From a checkpoint of a small transformer trained on Wikipedia: width 128.
Each number is 128 + 32 x the weight over its row's rms, rounded and kept within 0 to 255. Layers, rows and columns count from 0. Numbers have three digits each. The size before them is the row's rms in percent of the matrix's.

# gate: layer 5 MLP gate, 320x128, rms 0.115, rows 135-201, columns 64-127
# up: layer 5 MLP up, 320x128, rms 0.116, rows 135-201, columns 64-127
# down: layer 5 MLP down (transposed), 320x128, rms 0.106, rows 135-200, columns 64-127
gate135 107:103131129119126138171104161141155103118132142158133146118088089178095074187155150069150137093111189191141147171111120097139097105168162138157124138098154093108187196077065085116078167115092097
up135 107:115146135095077107095174141157128132124155142095146095137094137119130147167126131147165159123058138132091152190135121099087076095084099087047132157147093102118188203135096196160147138159149078
down135 102:164084116137197161097112124124133151147159166061128113123085146072113124106190116134067141122133157104108108111133141063215139145144098096152156152119161152130135114139127082145155182106188139
gate136 104:087169141042115103192149089139094128108108136082155089088100134096074097129096073154162122109099141099116137088151063146106096148120147146151142163104065151122160200098143170108132091070184100
up136 101:172164116081086165079120171107152110145159136111118130143151094140141117120171100167165068148129133133131140147118180087131124112182056122096153182135126136097187110157186135166083159165139201
down136 106:103164088162096142066117099172106095110114133171145121073060106191202162123131075150063109135151108134073139135080130090115142112125139165130140119116190096129099082150134125145154110133087147
gate137 105:076125083125109131109198145141142154069151115035166112107102109120196165149141129142098108151125137095154131173111118078103092144104184085140145104120106167090156159070131073144171126085109104
up137 106:116135165119108172158178091180147161138138176147139137171152095153123126150077128162107165113123098134142150153132123165098138101094230082117132104129123085160103139153102128155103207124154101
down137 105:161133122065175146156133134080142097141189095157105105146102122115092122091067138168179179132100155189137125109099139148167099117150092054128096129119142097132151067124129174053140100123172189
gate138 112:106169122067173071124118119087129192148159132094114106117123168117168073155107138123153156151145187087101135116165137083146167100161092177126135117095109129147085068133153131153150186119052222
up138 102:126070055087102201148120143100132145100111136175098129167160119084118106157133122092082150148101081110148153133128124120092114136120147047077152125127112137111150113088105172139106086180164115
down138 104:127164133105139091146149118158170092160092213097157137108142088120057092104094177106142107109140142148176129117132128133138109121137153145131154141180131163136119144172113094135120097131133161
gate139 097:156158156075118138143081155110082147127132175168085156167132133149110110131083101109179111119124109121156137149127140105124103165127134160069080182103093136128119101154153221117099144089193141
up139 098:157147177165139141127138135108164108130180145132118098157177132151129089064080091126112169135112109112127112132099129097050176171139182160118106146082180112103128122115157101129195140135157077
down139 101:101144103111117169133114032125131111118106107104195159152066145104156160108136144150113084163140138105116155085162106109154159129123162149117148115124106115173116180097137070194175122111157157
gate140 088:121111155160184132143085168141096156103102081186091108127121142104104186159128160142132099199098092162074134121148170116180129070079143148086103123140122089138113160106086132175168154132125166
up140 084:096136123107144125140157211116106130121149129111150101137154136161134181096092167134166102142086155125125159113105118167187102104114085118180125110202068139193120176171072102096103167102089151
down140 089:100082150090124116164156168150151119131114147134161128132176145167116119195156119175103157134067142140161150151092112133084141154156157119159148150142156144116096181124152139103115060124094109
gate141 101:090171184150165111088104181175138116100077121156129123170119153133134152136117126128133162159076146130123156125164109152111131126103104140085150145102181087158133166092147119147095135118137132
up141 104:032155159134203116105117157133157077149132080100095197145119072144116168130105151160109165180118190161090119101177132204150106124127113178086166122129157124136132102084161189118142145149115174
down141 104:118136168105146140130147118139123015182123122163143154171166125182144142096175179135161160144113136109164181107135122117149106158087124142129084159092162135096096107133107217147107156154090132
gate142 090:135164089048082173134099150102131094079121185147056107106105114122181128106122118149063123084132167107127097150086142127166116184134080044148104164111079076111162145110121117141136181198092132
up142 097:154164065105058079061120157138121152085084129116105098175111116140147099120120117091148117100138124130136187121123139138131071088176159135133093140120069138107137183114135152141129225094144109
down142 096:135088122139180122138127088074120147081124129105114133125133085110167109099192141137079141155157175121150134164083090142146150137125045138083123211148150139106120144155125112100104104228167159
gate143 103:092107145133144057139128134088121155143088108131144119135136092149157149123145150097094150152121158199089066129152086135141167182117100136136187140124142164145163077150137100132159078124131126
up143 097:106178182150120121094131149067144112135182151077116084121112124084099178151133163185117163141151184133127132131095121110147070117085173189113143084164138159107110166140130066098171153156164118
down143 098:135174128142156128120138159158150082147076115105139071135125043105134151162132114120097101119153020112144161108118105142091131138115116152148052145091135159099151164106164123173087158185128168
gate144 096:138159151160066105172117155065113123129156099147138157109129154119201091102056121111103163142151116139088134152148120124196088180117059077131138122165186212112135074169109161098095124140138105
up144 102:132132099070103091106130153155100127175167155121119054170151165107170162059150105134142119160116165095130135148148126077108135150104164160129086095127103112132130108166161122087170140119107098
down144 098:138154187113080130141169155145163167164109168128134128104106104158159121136166153121159120045166085121112111111082134153101181103064092125162130150092105124125126098102100125184104056117078087
gate145 103:093147169117105139118143127136141084149105167141123078138149079161111108156126176185132149143174120072134115103090158140153137084063092080109146077122158217107127172114142094152145131093151146
up145 101:122146083093121133119069134124113087106125153145129121116101087074159135199085141143042105142152111151209188116129152095062142167111099096101140074070126116119075135148118078108178158151150151
down145 100:133087135192124142082148147098110132133141110087094180121104104074156128115118099133086144142096110185079122087149173102168104121168167154107180168114101093106135204144091125118113164163147083
gate146 098:162142131089188131104114114176093152135153108181171136121086090137119109076138094082142093176126172077078153121093080108159105135125115113127124151101136151104137073119172177107136146078077156
up146 102:147093114196082134136145115128114190155087106130157098131156158171151159136164117207164127133067072178136101134129180125158086073065084091106071161097171092172091100075107099117140128177099155
down146 100:130167165078146123182148127162118068069153085128151210099120133135096139092097152096133099128152090131149133100146106079127109119160077133083058110130184151145136164162089167141121193175147138
gate147 099:135125133145135137147151120072117186183081071129147121115115113151118107130090076087119161115083111119092150110131089142105175145169118170109134110118105135141206136141102104182109155099110091
up147 102:129119133134160142120129089090138142154121072081147090152103156095131117124088132135138107083148098168117174127133122077086144150190135123110185123112097170155102101190104127158130205085155108
down147 104:141114075153110142146170151089133139210154127139126132135129160135123130154174168113123137112068170178165168138113142108104181151095183191131098212145107128172107185151072100102086143090102145
gate148 103:085112150107179173117085109132124187119134102161142126132111135127111168072088083104097129134117153123115184148143137093132213082149114122139035156099104155112030078176125117157176179119138101
up148 102:091140131090100114177179104113080133143125077118046156123147125172081168134104054104137114122126196168141083091189115134106086048158102164097113121110193152090111109130167173127102126109155148
down148 099:135068082081119076147122088121145111117106159148135153103165153067121124145088141118137155087161137073074194114089093149123059117108083155091077154130101097186135131020159133138109124080111094
gate149 096:130161096098113095092088126135103156195045138110099085124096137154091139124105126157135060125168153137136138116131176082161167141134137160097146126140083116136147137118157119074132133158150091
up149 093:162094126145131170126106087163127182146163180148081167128085136110169159121179150097127151117087138141149190154161127218124067163144173167077180135117154137160184165179141176075118136169168144
down149 101:121165161104110092130168142076132129119148073148145156149170127123111155168116110150176101157120157165179099145151110152137133179140125142156099138106125124151149057133206115123178096070124134
gate150 104:139099085072111116087103198082133132154126100128128126115111145112103082111153128072077166076110096165127137082119130172107190099142151157126123122127168110132154087115096105136146084173116133
up150 101:149124117157160163107131080088125096131162164157076114070111138149128105112150098166123122129145142098115138164107134148131180141111125029111141124097070156077115146147165098160148036089143111
down150 107:130052125098119097151092039124132144122118168154118114158089145102134111138135086091086079109126127114158150188086085177139166123109116072145109083132201178160176118132114096158184141111096144
gate151 102:189155086134092095171120149149142130086135102133162121098103151142163150057148116161135122134098137151172084165147085124110124105147124210184118134095073133139125162106131191112128127143116141
up151 101:106142102118117138200174188160158131109186078141160089122119108092088124131127151133142089101126152146123145087124151090142128122089162146119176186118167113155076185123103126128081148082060187
down151 101:151121121105088144168140084156165185093110182127065152135130182085140118101112144112139162169102095123205124149132158140072165122151130149115134106142103137112178089107145160103159118195153112
gate152 110:090141150065183108109126083095111157096151159184146129140129111157061074124109140121209100135167154185139160113108212111132072090152129127108108159144127110104077109144118120093177182123093119
up152 115:109188124125091124116136130125171112093084172109163146182178099115105081141142153085139105208124126119115168142095145135128112085124156076121145066104107163077121106140075106048073170115181132
down152 109:105160168150170131122112136145115073140096133097164107138137160103137109153237154131137145113153085113064118144157155065090088165084102106130107101102110174135123084061057163108189088084091115
gate153 094:154134124117050129133078113066137112097146111096181113130157097164146156151104132094195103133148111122109077190142124126186137091168142114116123131157139134107152107154130193160184109075084037
up153 093:151104109056202142108175108155162101122131140082135127110109104099129132151103130147215080136089075143076101108107087156116162126202090157132103115170139125107146095200156121131190113066110146
down153 089:201125109137130162160129109090131076040092113074119164097105154088130133149159160101075103195118149124068086105109142154137133187169154130137108168115157132143160141161123097151159137094080146
gate154 094:169106044117118069156143116097058124077136132156122052108169046157144112111076131132155140136144137108153147108134153126152170089090108123145129094169099172156187093148105122155114055057091186
up154 096:116156100170106137142141072083130125103116133163134088102169101138131162127151140099123111114138101106083108141101112121155170123172052089151144101143092132138158098192103099133090180106062181
down154 094:159117112159102149159159182108212136126090183113099099148134152148070169104144140114118119164188137154099115120088146102133148122139141113108132195119094088086157131159117145041204208160136163
gate155 113:116133102056085176093104174120142158112173159090117094123129189138141129152118170167112133103143106133189084167095141074160101141110120140167128151105110127098105141148133140145079155175185158
up155 103:182097068130086125107161132107177106119100087126081111182131171127133115031118130138133113149163128085151116132125105118157109184141170111129168119090116126083128155086088164189112155121159117
down155 105:068093170150162099108098111097164143111116151137121133131151057111115085133223106113089150154159134132131142145194064128081097114161158150098145139109137141159185085132147079146081149162119058
gate156 095:125123138109139078114133109103131139095095126200100117118148130128207158168086149149131100176124104063119139106062114138111109190127099102125123145076102134130160173150178070091111180135168137
up156 099:095153073184174145121147080148117021127197082135136101120099126168110097083075157098096120085126159173155096162137148132105119094102110085137125145146098162169124142118141121090165118136108097
down156 101:169166152135187154082166134064152175123165093154135099172164131162135138167091137185098132113154081118117116144129143139101098179113118134083176202088085123120140114141112252152143187161115130
gate157 097:126120128161151146128096172068101153106185083095101148129131167142111128115120139158144140116086169144140148159155173161150140112102145140130136095102085130103104164116000142166160134065089147
up157 090:107166092095141098146123098173146113161139155167200093157104050161150148140112114119090110150173115141125169127086070087115098124098131161189135157132118134084103150162227156114117143158178135
down157 091:091129175127084128094159124170149141142067082120129101185112181055143102143141077156110130144108157100183141116127167124188067095170121133113118179137116150144165105135125115152146077185124129
gate158 106:141128154182142082128116152097126146128113166110191196140138135103079176155149175162123141087095125133114166132087144181159152168090140120111097150138104106152173121091145149117093125148164153
up158 096:174120114109154108132168124129111131146105136145138165090150178091079126135153149118108119130095107134150170153062130125116110152141055071128182148131120115132137122128131062127110148192112146
down158 098:107100155150156104111103069153105186143092076130052129090146078102190118112211153120120116122129147174109094131156183109182094119178072058134179095059162118164132140185104114119142138086114179
gate159 098:139151085088145118122116058145097138110163127100089103138133103111135137180113170103110173116149109161102151158181136126163131179139120168096162120161176128133147070178141090125102164039087121
up159 115:115123105152203147119063072101074135112170113123108144125099114056148099131092066108156150155096152136172085141133171142158122163171087145127165072086116154123133167119128131111061158110118121
down159 108:143155159103171130135102094120133076097095077177137138154132079087164117149135106111119190186137127107120155157127227123144120112121067142124152122142070114124159191087065091105141132175143107
gate160 101:109117116131136175111076131079185123098112129115165144123091118183167112128124107119126070153115149094075157120134045134176116133142037097095181110131126116125106156087160105088130156218144153
up160 103:099122099132174106194100145153109081144120058143122081063118171160137133121153087120156133154142138178148069166102096159103175125166156077111077149126131116078090099108126150137198134073158119
down160 100:103116142089142138136130082162134124088118118149123134105154138109130131153115148109093164105143073104098203159157107118041154116086148206137176102097118145172117178055091105111111143163153122
gate161 102:120178089123093107133166077087136120118135127155145159098162121114073083134079116130103115158090133170154162082145112124050159096130174132123072182118095089116128134127125100111084047125132084
up161 104:134128091164148130167120081189155073099108103163157106153149098104117190139175140147094119101095202132110118157088111124137133127155146182156140092100145136184122139126084121167106147178085166
down161 100:115071146110110158087125164164102128124119150066077134125138073147142122104146059166096111137173105080092124122113109054105131048147141139142118136167127128108100172144135143133107139117193130
gate162 099:157085130148152103096116117053100158150160112132123104099165116140190083107105027137156095140077155176091088121143158159139124067102130093043115116105097126130117150135096103065110103150158184
up162 100:184108144178120140132151079079115129128108111166163121113136086111178137128112155119136091194177111095050133123162135078115159094146106098147118147178181167093116142082171067109144155140052085
down162 101:066113155110086110158133157163145149073081138098138138111121127112083172163125097086138106113113099132157133136141086139117132128126097069111171183125094131069155154086138127144172083049156125
gate163 109:186165148164110152102097138102157163092119140136062120153080118098133143161130110086142103112105059222186113100148106132107136109162138133163095106149130150118062152116132098128112085135111031
up163 101:170136096092119088141206143132089127160071148129105102117102128198164131165090069077135159110127161118107133179135110123155155099164135093163180153105106112140184149092150156131143105143092066
down163 103:106165145153123106132097224128116097119138156141198136114123189133213100130136137154117131161128124151097122142169135081153092088117123116126161161117136172091149171183142097145128114095124086
gate164 087:150121109122150102149180120127127118109125131150125160131113126131049146093093064139198094115101113127103157153132156207160152132083144156102135181098149125063076138107219124171158126097139076
up164 093:121151180124139194137107093111162044157130138128115143050194067112168089184181136124113124116093103179128153114118119121113126218147115137109108098139119108183136083122148147094149149160136156
down164 098:180137063107132154141119143183048118115145094159171160203063125169131094139131103156080128190081150123116136157140113116122144208123119116096108147141140042100092080168107113179172117153107133
gate165 098:101122103116182203150166119151145054135175151109147157138102122104113121158045112168176128090158127145144096118091111152122136074133190180112102179144114133082118053129142082081111147138149146
up165 106:162141122202174121119105118100114147063158105114108047098103094055131117132113139092143104104104220121110148134096102168093128161121113092135134079113134148121136167173146143138124104105096144
down165 102:154137061089105130104070108133109124108088111200105146114151085132119116126143113106125149169118172183110178130123138132124162103121161171148138140147114114147130100140146110165129150089063120
gate166 094:146156161080155166107135156096170063089131111122130135125105095189137143126102090101113120101118154088126163183074091102135100150190124132185095135160139076112123112151101130134092156145124117
up166 102:142146099044146132107075138090169155059175158123096168114116099174170167107073138133156112091179142076129174140083082120134103163166113088137125038172137175118125114153149153103125154175133127
down166 101:113105176191145173121123030115078104148141128116089141127196129161124088075158172165167119160101158135164166111153108114064155146161119122197095161147168131113085111125125136128090157183125144
gate167 097:117090155139080158134117142148041122142157126178072144155095115104089081122118165182077154119139141162089113151177143191145122103156130074117123143109070122169119153146149112170090084127128113
up167 099:141150182148185107146113128180153131111129108118158136121144132183150147139124088147103113149138117112138132136136067157117113117123138136173081141111197135150171106114132176052169155069130116
down167 095:092160129070162151138147109147143163103133122098092112089131141110079164112148120123141102081120148163189116132115139162172071116163069074085114135143156069180150156137136151161130084154144094
gate168 096:097082126118104089092164139122159102119204098120213147087039140113172090130092116133137146136169160117155106103193157126124104090115129087181064114086114113137147095107128110138130153093120148
up168 096:188130103144164142123118111178191062085135107127081120109087133115121149200140097085123087084102114151154126167113104046173148116153113165165156114148143132130163109136111126144093146109174229
down168 099:126109151111102152109107095132138177106074112090135146127173131147126100141160090154072099142104140094163143121098156152181190140119131179158126128085159098059130125138200130109111122099182117
gate169 100:142126140158081131163160080105091103074169131161134152124140132076146150131106080160139151141123094101140126114104149076095062104175095145160139136131131153154154164103172101059082116087095098
up169 100:129124093121093107092164096102079151100144097183067138101139116117129181107121118064118105163060121119129118130117057139207161118110102205141088104120144146065120127100122125083156126207133169
down169 101:125126144142119123148101106087158076123157146116169182139156124214099112130117146118136133142145140126133154082132096155129098082087144151152078097074132125114102154161126116125055190129136187
gate170 097:146074097163121129086095114146228101128158123181116173198128117147128144129107144089079133047150086142129118127114137163147157111112111161138186148177124122118116125134055153130150177090141132
up170 099:167098169141096168127112115086096150106115175106168109125114102101166215198122144136111162196152166127100134185145089152083128191114098140134107115171157075172112101136071121145142062106134190
down170 096:188097160131104123154155123117093188154119146084129098086151132184100141134135142129103124111135119150086189156093114146172123069128119159120135099107060132176092217090193140156160109144123159
gate171 093:098137140135146147070124157126148070147158075071147149102147129136035133098112151117090126166093142151105102119076167154181130129104165107144160093077097111087126093175098159151099146090118119
up171 091:168100100165133128167089176122094121114091161113092117169097165133073193111180095160109124154103094137141149152059100131163168067101118103124203118106150159092121105106117131169136105100123146
down171 093:155106117117137058130146095132111147120145171125153161100182126107174192145071177165139113094121174105120126161132106104103089156112163113094202100134108151206150094144087056148116095135111134
gate172 099:153141107119167153165111153068106059149181161144142155134167147175149186166166073176080102083119123132145158164138121167098177094161099136144092133108126110114090147097124172147097126176142183
up172 102:119119121130098142150082158095115138168150185111121191140134160216079186121095142149084153161151102120204163174165094093145202106126172140110069139142121196139133098106165190126157117126097139
down172 104:144106178114131151169111084137125106147144099133115186106128138090179129123137168175160072166057119116141144140170095103085146111111130121157099147100104144185102115089163103085043141126117144
gate173 110:122101136123129128172176157145187119124080134105100068125085110206133086079077154111137153165125108069173150181144129165100168146130198119175070124128141135118152148123079103146171169077134155
up173 109:092148151137151159103174108129126155164105112036110133182089105127134112053108102168118120101109107072147125132105116171125153154132087148166091165111165108094128125133117092120130172107175117
down173 104:160126162053167102114117108128114137110140201142145125171113098104085185126133092123095121095133114147156107082077109116135039110123071073074160118144152082106143142147142106132089079174118136
gate174 105:147133120071154125097105074179153098110143114122126145195125187140129119135112085143099105098126170112141124099132109175134123160099137124128082146119089077166112142144125124087104182104125063
up174 102:110185120121078131130096144097165065129097181122107158128149133128090137147121169115102120062122096083108074177109127145176125169094137110165146140205144093134089111154119137126152099179111082
down174 106:096202188096148157136126085140184138149134135127152103096175124105120176142114114152133158093124082141103043123189126058176148160147102181139154141116077091131095135113099137168139140151130151
gate175 101:149171182114173185137107167115153116098163094167141161162083083157114139141150139113137097179119123081115116099167113128098118155205142186111124132039152172092139120066095078090193117081155125
up175 095:111102184073085063142098093128154133142155147081147042107096145121162099127087126137177128154169130163157096072097098190120102137085079090145147135152131105130104143146179103171116170153152088
down175 093:153097172082104146149105176113159112054141092099204075149153185108140136179122149149113103095078107185112076121092078131097111098159089154160100153167140182145139082090076147154107122130130119
gate176 101:101124180115118135113130177121140115177143073106143132144128166150105136153107172172166125149084064112121058128109131152072123160122147144174104114121137099158183124122132116141131146093161111
up176 096:143125152124108120169124087095132125082144171143148131108136153080143122162089230043104164152130148122158194057053140150089135138093140139135081161153145093129130165162131090093116176093101134
down176 096:163103154105140110152134127171122105127143086170081171137124126116113121125112090131141178184108110150172211152111115179169177146094074163094124124089167114178130112104137200112140160068141144
gate177 096:135092118159129154106148086132123066124166159116135127113086091128134156156129116229134082146144155095077219154064172172108120111129104154093167105102119108130155143118104118113142158130163100
up177 098:094122129132093111146132075158139123168044066196169126131097196122107140062083132106131124143112082146108084092131161124146101128085130153067118135150111076124156113124107097131133120074141137
down177 092:081111132114129126120143132091097113081123130102115140128122129152144149152109035178113140110110144111147065196098115140112125143169095074131123127086149110119158158185136093138134127097159110
gate178 088:084160148116162063132127136107139099126120122179166137080142062087099107067116139120136131151168134133086145156131124155102063144170104105129156142121070083136159151171117145127124124093063158
up178 086:159128152178135098135186134137130209128114151128083126156124138159102198200143113101114092099096120122198136083134172121096133122087124170102134129121136179153111145175097117127145124105108132
down178 088:096044156108096149124183194098133120090124170154130163160100170161132147116092091093106100125115166145111179151106171126115110121125100190093189166136162159152134094116167117184120182077131133
gate179 096:057157134128141120095144097033138113091122100137146173099110157076078186141131146158066101176101164125103114093107171138118111105119121140135121110085144125154121162115117136150166149186119138
up179 103:186073131101140107147127112137088149095149092127119126126140104095138115134142135102136129125122128133112179123143112081141205206089093113143123111157076098117124100057107150157129100169116149
down179 100:112123079139144086105134193136137108091191109172132109141128148185179093095028100081138161077137160084106142141112109108170111167119151087129149190184100142150180130139118157163049146109113128
gate180 094:127173082110117158105155133128080189170128101056090095110115178086164109170099089130148132149129155098087160093128177088116202140148117139143132083156148115102108116092122196120136170135086121
up180 099:152151069131105218160104080123134136085103128179096119111096170100092084115136120108191164094136142102144151134114131053139094178091052141123110114065150132127147134131123119189105171101106162
down180 098:126137143093163047092147120084099116166135081149106141120130067152095108108159138091080111128162102091134078140128101117175143080142128143057113109137177092136123101130133134145079132169105122
gate181 096:131139209116146114105099069081134119155152095126086131117190157114133147129113161127138108194104073139123149141203120112057115090170157187092129047143085162109134143123122122177147151133152131
up181 100:116138118141130098117084095075166169074162087150178163139160090111146177055091118161132136111133205161141166113106116097137114081142148112133053138122098110063096101148205149158185129108070090
down181 103:143125120094129145110146177127087138062116145123162145075165164146106145137131083177133159143109132157076144116169156124081138168188138129184083061168117159103175093142129152129109199108108063
gate182 100:061164108084108122094175065123086125127093129081065128096036204122108056153125095093092115122138064115134093153141129136131067102130127095052153115164122126177131040167156187168152130120136171
up182 106:162156133123161170103112079119081089140116150139107183132058122115176050165131089125120160144161096134178100141080174105080039095127155211094153107142122131115115099106167177157133076101142202
down182 107:143127118090095102118071132126091116134116145134166131075141046121066097119106161143082135114102128142168151149193071131121198152108118137118178134113095160173129125126059132154111178133086091
gate183 095:074094108131105101131141165067127172215138068141127069101056116163077086124073206159162112186134092086155146140114138114149143179133151082164113097105143128152119082159184103116180133122137145
up183 095:125108158180118093153100116163130152093144125137153121150163055098101155100123049119141143145132144124158193158193078133108111119161089106146102180091101146141106183166170132124146092128165111
down183 096:117166036102158149154171097125065104141159160146111146112066211194115108150125097137162146132087154133131099107129079140134171128104138130149122091120061138141150162105097164139168177117183133
gate184 099:173174080096133099141127184112127093121077120111126176116145177130168116186104132117134106138105182168053175092131144113184177080155109115165142120164108166169150135183128101097144095183136121
up184 107:126078166151129116175152122224113173154163084129088110055103167107093108143120097188176120101097106170127101133149132118088167126147104113069114194141130184083091133119137140098077115120151132
down184 099:103150110109114145046149164093133141129139146077140092109139091120141130112111084108105125133141114116217089134083149068121105113130162185133182152133086168113134133112079116128122184102228136
gate185 104:139104150112216094183122140057161132124189113166128133152112154161137124117124100081116119173166129137136134145066149147136084113119155134119157078160156188134146073177081110151103044190151114
up185 107:144106093122104077110173149104117138164121130129119147137125176055175077084155067138132125135107113132180169153121133110160212164132101184118147127083135057177145104126145101149159130141140081
down185 102:136143087147137185163159119173182100153140090146112133080162117093138126129075081114127150128074100150124138141094170136065188128133130122127085058141131125094162186185186158127042141116075166
gate186 095:128168106074067133137087110127121170107101143099139124152111160120135107191147109080185125100155123147156110101144115096128166142157091063154170119126120122117154175117133084136069125087142132
up186 093:146191146148102155115148177116094120159100097133110168090075160134082182090109153096136143176112154124130165099079121142118140160071130179091108140070070172102093123135118167133175131109099124
down186 098:099113181122123168084127201154114120111207122142128105141073130137155171126155117167100144110072118127112132126127101091151130135119131186141124116094117134046114065196106120118106120157146126
gate187 099:124094147147112145113132192103146106103107132103181174106132097156094101172149104100112127105121176144081143126098097049122070131148179223146111109132119100166129116091098191136126088149111160
up187 097:178120146191124171146122142140133132181102102185130110159154101180142108117083105154109197150074121146116113185102111139067089098103176174138127137089125078191085103103099154152066108102096192
down187 101:137172133129195203154118095098112084145123124112133115150116133130099204164172113065180140160096149107093062158179109128158115158197215091140130176143129103093126075138125091167153118154177161
gate188 108:125097130069108175143118061188134139102189134097212148106115153129169093128090121089099142124154125100158184089125159134126150128143100111108049146144126084108187140047091090124111120104166132
up188 104:124148117060170121070112087121170087092149149165168136087130190166067082140113177101080141109090134124197169117116126110117143140150100168103124198098108178160097161093059098125155118134119153
down188 103:151145073138115144084123063154154171068096155169100138112188093140113071121093122103120091109205116152129138061150118099103145154151097162142141122103171093135125109177092202102141131160096140
gate189 101:053145137110117125164155135117196126163090109075118153119079138068157131122053105103173144092137110117126149121117156147126130133135141126073200120156094159109104164203096121105139099113147085
up189 100:103126153102149162113083108096138175150161127126161161050107130153169102145125138148151108095115093153149136094125198150094159119162162094081111107190120123124113143153071103047169125133122078
down189 103:108144131118119150118092133092087091117154113090161115160134115086176107143102117046059139086121133115112105121174134125102112135146156043131150177177166103158116135147104141083112111141143135
gate190 103:134111166092141156178181104123072179143165138127130119118161139130126127137140118124101143128142148172150151168158089084103084122172122169094140132091108123107103085097172133119160119111094070
up190 102:117080132120127099106193103159097121092060144103072179149116125139123117140125054169140121147105060081134159139121098126135171135160125153131137152128049161130136093174168155099105133147065113
down190 101:158126140165163127119119142184149106149149176135144060089194092098120092150061119172123187169094131143081199115134075142122154185117127135107125154130085075160144130146114141151071118078127142
gate191 107:146109140041098168157159115164081144105165104144077058108158135121081110101077098107197144077108089152126153149144106157156105117202139132073147082135127135154156152108117080077138137126130117
up191 098:173141111173125134138077099112150128122169156159172176101149097175119146099181139150071103216132092133146107120155121128074133180105125109184205163163161090114150112103125098171157148155143112
down191 099:050130122113130170094117135166171107104107130129153103114116120113122140070088032147105104148140113137104107160109092099118167104131094084101123107104195112095145131135186117110138133145107090
gate192 102:139065092112072109132074128074157114175095177141123088139179130106153110086060147158197128131131071126143116119120111058182154110164125138145145150210064103149115107105099108139106166083131149
up192 101:130125089042133167112131094082178100160172190080105104146158103112083158144170166098154122141129100140102101083151181170159055070147143174096129172132113152086143200118114148111120181141199157
down192 102:183057066064136106129111152094082162130140064121134089129116118153134176125145164112149179179129183147126117111103091130194134095116138142105134082131124108135131156091124133135091126146126159
gate193 103:062131104135140136142144109154140127150117143151129104128165124159172125147156115133116177147090131143138077143175066165087093128142128130201098143062192085136116124097076156090193177079161109
up193 098:100121111117153119151159086115110118155136169106160160154138134108145086105141127131134095186079191071131159129176101177102112109119098095161118120122085089115108133143130185070096156081178114
down193 101:119138198098134148137069173144146125159191068098187130121164106152082152126183101174072132140111145115104151125177093118071162092084114127115112112163147101133169106184108150124086076166126155
gate194 099:143121106130064124101110180133102127174125151172101166154138170124156102171121120144126153141129114157147059115131116196150151141086181070110147113108126085183111116117093120078122147154109147
up194 099:126098137168100140150122096122105130202098160169091067171136181116085176125081148122169146135154095177180108118141096183144120103100100089133128149066079144155134127083095164099151150124134103
down194 097:161115107137089081119132161119087113082168129162052152181123123164112118126122155109107124111161168151144138142154149144109163083073160070090143118089134151177137102200133099092142168103116192
gate195 098:130140117166151127116154113104055153072094123179143154086173201132113122116147151142102105184142132177148171139135077084097130148050137098112152113129067099137091108111150170141094157120176108
up195 100:195173114124097106072143163092154165108165138140130150126147169068140113126127128160191134124159139108083127102127151170154142158103092123119234151074177136126127142127111087119119209166151114
down195 099:168220109155115136080169043128113147142182154130171112091111178172069125049177163089141111121129148100134139148137080137131083117094189122097185138093173120163087149159131124121151098159170094
gate196 101:200079125162120194075123176107125104095091163143168140142133119151140142105151121084117096093092137093115176227131100130155107123134185142179130121146053119053085053120101152144107095098125191
up196 099:084183146146125165100152099070132116137071126068106168089133148121095141136070152115102101130159065117093135171058182195100088169147106103062131113112122126152171160143182133156117144158144133
down196 100:131180096118157109147077097065100111142155126107147120164085214164136128175117117118198119108188137153133152119135119200110127136176158113176063178151125092155117091058114141181128128133114058
gate197 096:159145099140112154167133092092165176102130095130118127112126164121128137096160115125112159142086120120117088178173134151100125149156142075116121198128119102143113157127104056145155146155058143
up197 096:081069139118158173107162160172116174103137111131074092119086089112117054165133142152142173168098166116083104089075139186075138141106074107109118100138118111131137159092121199120140187099170120
down197 096:113103112117172255092163145081146157150138116105095075141103150121070115137153121108144121140144125128158165148106160115097107157114127100174176154164103108060105106078114153119084135111198088
gate198 098:091157073100102169121106104111105101172199186116141150166141158141100119157197146156142196109163141121120177131088132164184117141187128103200121138086131121162178185131130090078128188140122110
up198 092:118191145135106170138098159152162161123177146100135112097165154158140164122203033107179179122081085121142142101161118111125119140116140147174085103118119076141177191102127096143114159119128087
down198 098:131131100108132157130131043180140154201107128127102183187132113139125217146129065124152111133109171118146161192148153111089108115130124095152128096160088128200135142089100087133123113149144126
gate199 090:102159108152154079126095159123137153198131079126107162159085192085114135111121117148133074135126132179158108102115084157100093191136142162112167140152152088118067173077122149180167126102143139
up199 092:132106106149074078087158109138126113153123177145118096116128072139143094101094113167137166159122139116081127088153121116149100115066131121125111094119140150149134091147197164120113187124149076
down199 093:190079158153104147188099116130131165150148120094069162103137146209162116159052121158149165164133135179104155078094131054058107137134151149107036172103092154123118115148137129160067095118167142
gate200 100:141180170148129141165094124104132120064134146160089124118164138045100158148163110096145106135122133118130097190140120166067126183158104178108130085121116097093159163127116151126107062083160160
up200 099:131114083155112160169116155136092153080154116110136087109070143151186136100114119118111140122113184076124131121112132152112125169060193074114078097114157134128089159103185162138127160163144149
down200 099:121140131143092201149142126174109156168198134081152124119106121159129095165101120143124166107088140091102115124117090121173134141124095122156089132081151079096126058104065128192143114150101099
gate201 103:126125096122097080127139132133164072105193124071099098137072168151134162089059142156062144095134095084145092126189094142118133148115128109154127099141127097084117114145098159169124064165093073
up201 103:067105146118118128137145069150102134172060137105159128136167125154130136131156159131117016143080174152161129071086177143118124169039105149137120181125161141144129127101136081120089134131134178